config.yaml
n_head: 2
d_mlp: 640
vocab_size: 1024
norm_eps: 1e-05
attn_scale: 0.125
init: "uniform"
init_std_qkv: 0.0259
init_std_down: 0.0
optimizer: "soap_variant"
decay_fraction: 0.786
batch_tokens: 65536
seq_len: 1024
train_tokens: 260800000
dataset: "wikipedia_en"
Each number is 128 + 24 x the weight over the matrix's rms, rounded and kept within 0 to 255. Layers, rows and columns count from 0. Numbers have three digits each.

# down: layer 15 MLP down (transposed), 640x160, rms 0.227, rows 14-33, columns 0-159
# up: layer 15 MLP up, 640x160, rms 0.213, rows 15-34, columns 0-159
down14:143127152180137150153103099140127121143107113081134129101124084139160122114098132126112142149127124127131102134151106129126118098129135073115141135116095128116140090130158103160109154142148162141112125111146134093147146126133127135126109131124101112090112160145091081121118085130153104165131122080107135141112122106142083120134110125117113114137153150138108149154135136121123124113103104150185112132115117131163137063146090139130138155083171128125114126118101163124177159164119120
up15:096105107153118129136078147148123138126108132131133131120106134115147135103120157114132130127167140084121142127135113160142143132142123180134108125153098131174142153121134126126129103131120120146102135150139118132114133156153135144131146131097105151129143093128124148148135123126149114105123116123113141124131107112143129108109157118132106117101120113116142121136120103145148119132111144125109105140114122158145166200124111088154142121153115116149155094077124156121112119161125125
down15:141119129121118108108146131150116116157097119176100153125105107094110103148140133113142139120106116139139158156124152126119114155113114122129104109134134129116140111102086118138099142107134101102142119141140132139138108106071116106167095120165119111157124108141114125135104154139142149120144171129127123110142117152129172123090106132110131123121165148166104125114126112110140131121118140126128161111139118144138097095099122091070131126129146144107123168120103086118106112113118109
up16:129091138111139128098064095094066144144103083159125133166111092136133093114128166131135151137157112104130139158096113136097143127142132112119132110116117122151155132106122119123150150159129160124125106146080143145092123109145129125129076126145171104116119133151096125177153092175129106110152132139118137153200154137112101150106115145135125149100120112134118146139135151141127114110129136120128125103135151142121152100147125102157116099134107159181105101116139153121157144116146111
down16:136106129142145174124097149100120101130141136136140131128142153146114179179131185119143137121080186142127102106090119135102124137134126143122124123093101133162105149147094142123166152123175130186166120149117131153136092154114144170128124119112151130166145099131172100124105099136151125142133139117138149088161150088123153168112118092119092109110110163089142135095166150078141113098113112130135139111116135071123095142157160148119107128112131134143092096137138116139148113080111153
up17:149141138137136115136117143082122084144116129150145104123139142100133152099140150133124122149157117119095143096094099150152138157104117108098111148174111148130130119152121137107115178142107108115154135107085136143122140071144098135182142118128114099085131104112100147143113157141145127107114142107157127112092108109132105121141155117129127098149117118139107135156138126127114129133122095097162129160147098104090133145138149125125108111133142110177107129123111144136123173143129152
down17:122161155105144186157132155127143119121147127138120155106137109144121116157125122119152098127164117152118072129104118120150139113108161134097134149140114122145157107126090104140131176144139138138152168164096121154110130126116123131126115077165095154113168161128135149138115083098122108134138126145083126107120129089117098089097122155136146072097142113156123115134084115158151104163112157127148117124128149144116146103117123092103119132116114096146117119108148113165112125112128122
up18:112127138106096139098131142100110089170116114087133097134079093129168131109133102116102102140091156116131139150136124154156127101109117151123125154096131130135089117088134107102160110151147126157155153130126160142103133132167117173163167156138128118079130149118102156172113149133094109108130169195157114140113127079112110081063167151117104147084133124131112119129146114167119127105132114097135093146112113121100137149144153181084130148119109131157161130131159154121112097171102139
down18:176158114131125136145155137111143100128132113102161160165113085112174118106117150127150124157107104119143137146115114124151068100069163115133086123131117159105147126153094159146077172145146095143114147112110098095137149102145150134089115127117114129130150096127158110133092172132117172135139111081116148121095139152115177145141137145093167157099159097144115130109131118097116059138122153129102062160125143159118124154093101091146148123141122088120090142117094128122143119144140095
up19:162150116138107140106096174105086118179110155093122084144105151113152154123123106130112102141111156124183106158140085141114132138116110111193123171149120081165148153123140128144096155116117100105132160153143156171101108134140115121128116178129150103104131109101095126139086074109154141159098141124099102170120167142093156140087168126132129111150114138156071144171132112149085109131101143111144096168141112135126099114131108101134141122103106145129110175140126124109149074139156080
down19:122080142110107118081100123062176121145101130097151151143123091169062125144128118095092108141126130128122155154113108111051157130129162145143129120158139137122124113132121092118104142117079136154199124107106141097108141083119088144126104161107129147101083123140113093163147110106131150160098128111121128163142114077096138161102110098113083102094114140179134143180133111094124099133126130133136082145132104162152171190134112130135160133065141148149123083145085167125160178119171122
up20:153200091149120125113109113130147148123108136124146142108105133139098088099141116115149064117123099125142110090091123166108104125099159124151125089149127102130108134106144150149120083119115171125108136084093093123166137173153152107152174122117145181075152147153126138122129133150127138133135140122121162112109159094175120145138138105155111123167122126095140103145145109113127118136184092104163125126145157137111157137116116161144144117144134111116177151111117164103147160094167147
down20:071100146166108124102100099129069117144114110172110112172119101163184149160110172166115121087150143130136114118155108122116089140112159138133136178142163120121149111111131172151127138128140163165153123128115111140161132125126140145125122110162138127145153141087115143084152109077144117135150106126132103125110138140134161130114116175104118121118146112150122182106122119113123150153119127147101122104107094153109122139158130089110124126114122111115174159116090138153149131145106118
up21:148154108155129134139142157158159119092085100130110125096103115140121114129114065126186131146099159107129180112100105151166118158096164140103163148138091146149173129099165130159122098143110085148129089130096116119088081159145121121126139139161150100118096127147106137148142178106146131127165105111129141154131123129121140068122114112162108147105115146139106171114136143159181126158087149099099156099173136144146159143126114140142122130096096131080140103163140131125143178113135163
down21:142076097104136147116146111128131162116057084112140152093119115144136146126109166115100106158154151169138156094108161130121123126121145094165169118125117073107121111122122151117119129110125096169118209132115124134167177095149152115127151149129120147146124130139153078162130126077123120132143109187140163098164155143095101124151125134067083117179140114169121156142178070151114120123154122123123109147165130133117128096099116158136133119111122124134165135129127108174148145107121126
up22:127095109163137127101159147096125094118110173122144132102153120136136079075149155122124110143131120114152122090125101125147128195118167119150172118154087148135110173145144109158108112138133116127114143117135114146115117165115134160143124139165112113097102152119132162109092167190135143155139098140110127162133091141085145122176116154137144116129152120165123135160134112106120146128148128164098124127138106100136144107123133134141105141080116175094104086131118154091145126114108092
down22:158127169181100140158090155139162095141141080127096113160136087115107118101145134130140081083145132105105133107118158137077135123167093110155157164105104128127123141140116119110134117125154085152132166126133102109154160123114138117140157072126152116129120140152103088109100171137098165094130131112135160116127155066114132129129171131111082090105106122129118094160114116082163131132104125138157164133108144102089132205141136167150117089097158132124141137141126114138116116141112149
up23:125106134083120088131115169146157114135105128087142097092114134155153161131102142148089103118122110150113134117149117171108168146130126138164130153165109183150121100091155133134110159120094098144121134113114135169160101140108144154167126131148134130121123112138130100130148123114140170108121105124097115113141144157176106178129138165149108110173127144140152127090158139109147155107147148135160095137162165105141121181125075092100095105118111128120085106140144135126111132146136162
down23:147131149102116139088142149147155109109160117145133149107124107100126138142181096130122095130173121125151177157113143117120075161126143111117119131136182127138094127128143120129107124085131159127088115131100140122136155132108143091154145148148121138132161159141092096137150113138127101131123088112142157119170090145140127159096116118102123142133121138144119097171104095121178126117108148102090146110109130147144120110134094147157110133138132163125191081169091136153113128128131121
up24:110123130139104110140140138111066109125159147110131148102131148146154191181155108134135146189122127144146121146162089123166157125125144120141112146146137136119109112124130111130118122156120176109129137129147150099149122148119104093156131115111114108131134093070127169138115112140126130151134131184168129142122106138141123124157148138144109088107127188098146113121094118113097144150127092132110134129135128133132113115146144146116103130085136119141130076134133131118144172106084143
down24:129102076111142096119115118151147125143096128142139128105140087113133105120140153068130124094111136133172130137122129112160118135159104149147138113150130122113139103115120121150117114125129158094122097123156135123096103124114147111113149143125140162087137104161132145135157125103123125090142121144131130104139144159105114126075146132120137152139130126105134109159174113092115112158129185134110087154145112105132156137134135118143123128117121157086127155130092149132116124156112166
up25:073108157140106143149143084130192124111155147140134112124123117075126127148145092123104116099108123114150129106112100137098149140100129091166170134094117109098119116148160095139152143163157128118112174126101150126146095144146127115144097175103101095143163144120100112121101113127155144155124039120119129133123138184157090147158078110139158144127090130155207153118111123133150144142124104174107085096099158177152167155120149121121153112129119134141091161129116140126107114162158114
down25:134117123107132137120168118125158113145146160140106152112142123147127119143143150155098147142172116090109140111142119132132118092108120147105108111113167113169130149184137103145108115119153109126145087149125130189132056108153122105186146083163088181088165110135162104198117108149139150152120106118155121095135147130086150102116088127131145124102121146152145113120109082186177113152152080142158148152168139162135166067173111159101127098080120123154098108142107095150110135132095088
up26:144144140111136104202127164133164107146130073145142108109179101125106166158190169126106119125108103112084130193149118111113134088166125096113123123158141154134129139145145112120123123166146104108114090109136168121089146126124117120126114141118124144128135136171107142098065162105102120114135100113158155075122117107153147171153119110111093159153114143144130151113102111115118142122143093138149143135117117164168130144152146135144137125116148123155099120140097143114184112159098134
down26:126092138125121139169156102119142094124094111126107111105146109134155094102075072135133118130159121141124141113131160102116140147126099154113136132110114148097123113133115105133122104078130113096164113130110160109077142089171109158113137140067118089157147113122105161135133117129073108108138121090115129111120125108130132124162164182113118154143121179152104151106174128194121127157178121159140127092113107145093150144126156151139157110132118142104105127124126115118110082162121153
up27:112146112086100117151080120119098152101177148101119119136076134156157124124142163113138114136165099097062077117185105125100167101131134131095099123119124113131119117170147097127114147143161120143108130151159159128125142091149129147119102143101113160143105150169149103135124147108138130133136096131107136119105157138141198133158134186161101148100139145112168111090139122100098142167147158144113122138152138168148153147074119145205150190140129155149142116077078144118146137123072107
down27:132118090187166154115113109153104128118153141100100126130148157135149107119118173083163143128170183134094076133150121143135145107121126112146128138148113141182118070185119124136132145136147056172130113149100082141131126149147140136162115123125129152111145133116116140152125106111122117119104118097169119086143118110109116136149140096081095090138107139108154111128134146142115157102147153117130117165127112127115114146108091117125152134152148140119169107090112105175103152133111142
up28:146111102134112086155123123121124100134113096101117133125120144083137133112128129147126116130128140112146171130138136143109099104159153174116122130134153138155165122115127143152172114084114108128165147166103109174119171146111082081098138148166141155127175124157131096072126153138130139170132130120166105094120159138162193129125082102129137110139129150092130155171112124090176125126139098109122132131118093105152123112119132110141130132156147115139112126119122139093108116098134109
down28:151146090139133150136131139107113083081137138093151153158143117159156116127123128087096148125115175131118105160097111109103147140135094075133127103157143120127117147101128159113096164094156122103129166146135125109172172113124170148091108100064102146153113079139107147159157128136171154158129144110103111147159126138093120152118156111084150154115113128177141086117148151118118150124110148105089112098131131107099152116139120154096105145129116155154129116127134135145090131153158142
up29:126143149097119172109117134095161157108140145146065119144117114108116134138145190122107103088105128116172152123115143142128119121136154111107160124119143090119143074138117129151114148129091136132186134161129133193118112146189121172089108123121092151130121084091155120171106144139116113137103136085129137132169121142136115144132139140114162152085191109099166111099115149146123105105147113158132116133131108132158133136161087129098120142153145147103101173148073117138132126113152131
down29:097124090136143130057141119152116127154108122142148123113125087116126152133123098115060178149160106168128135133177104125140131152155125136093141139124102154107126126113098118139157134117144133104146143123116143120145145118147132128115143100139151070157122148161095108120164133128110207136144155144164113122129116135145138094112133122109127121173134152105115138143104127145083165131147111136145131126088127143150110117137089109133134133116126127095090141116125135092177116132120106
up30:142133105086065119121127089141165097174158100108097136100150140137129134118193142101097159116112149106138140142144115097157156134123105093136150144108137101129097139126090122117131100113088137076113117121181116134138149086110150138081100122122129081121122180141111100143090125156141125134146134114138122133111118109123148114184111094138149117116125178136123095167146113145157135167172132123100098123172135090121135115122135161121079134118138126114082148156170158118165155127109139
down30:137115165126145108115149146095128149122095117135136105116154173122164151142134127115147098145115098111125126114136160099097133135096117158108172115129144105101075138120107112120120138130141161100116158137117114129098134149092119158129125095156121145141112152042107115105098093095144156139097136133179185100162152083118182169159150123106114128118153110158130151121145158104146186153106141127121092098109112131146128116161131148123146108143158120130133135115097130129125152159173201
up31:135116096135137103110132139070132140140160078116170135135103158135132127171117152095138107154161175126172109138126089163158103137107155160150125179105137154153142149111115150132107125142151133116138118083124084100121140133125148143086118130135148090123136120132087094098176142130113135097113136150075135113105071128139147123149142211148129140100118134162126139152144111086150125110160072176117099117130101161101106144102185112129093124141140145127113126110116143126110136138114106
down31:152139098153119110105135136130098102119153154130096134094140193146183145102144143114164116177096150139119148113096176099174097111098140156140134103158131140103140138112104078159175163107107132186152145135125148164104138162109140155144141150111125107114121141105113128148141154147146117097127161127108113118162133120148160112105141114154149102150136091133153103126129123150093116095172147128127103105083161133104132075131121124156169118136105171103127166106137112084111137160143173
up32:171138148149091145089081069147125115121103136149153126092110168136139138161154128135141117106145141130158110112111121152124122109120186113123153156130091154113161155129080160150149128110119111123088117113114119165082102142101128149133069160141151129141084146159093090149110112085177140152165101145158126196179130106124114149115132106156151191128111118149136092135151164118151132162121103128106116131087125148118148121110128158180063151137102151139151141128131160162155118091133098
down32:134135159108114150091091104132107106139149147142138152124180141148131168159143148097096147119147184104129101133088169153161107142148120108140151110188109111146181115101132133152127134128117138108107147126142131178128133107141139146127109091184109117153074105127086105145147119162156073134127113124094104153168140158124082140164124073158194161127112099140071132120148136082143131100101089141116101115074175158145131093133161166150116161091139124131176134056088170132100099137092121
up33:091107097136100141131104129146130100126133124142133114145163146115168086127160131117089111170135111098098133131067164121142090097111162131170145182127154124125121149168079106128123153118087100084089103134136117139127134102152111106117116141114167114111134165127146089123174128089161097099114120183103136118169154094135098133080103144152177144132117159130126145137111136135185163119078146143170140138147149092141145146120131138139125150085105120104153139117164123133123170149157128
down33:161101163085146125154132140195113173142093074125151170172098175112135083131128117167136133141083111110163116153073093148125096119128122115111145139145152095116130151135141113139104122147076144126132142136144153102090116106145141113126125123141117128085175130109144081165142122129137088125164108174135142127143131156136114164116141152122166154139128131092134160129189174092114105130097114158110129156168141121139074128179162104134129125136118118137092110112103106110109124131120146
up34:171101085129114120105122128116121140172097124147194150120163142152125145150132135152137088129125074142107143160124120137107122151180135124128116134139157106134110178070130152178131081135137124115142086115146104134142172110143113115142172125142153121096142106157120103130133119170120159120152138122127112110099127120146157172113122062112133134150121098103074107092120123145131215116133099129124106138155128144145120136121127153120111123092097138159153161111176144118121125115137136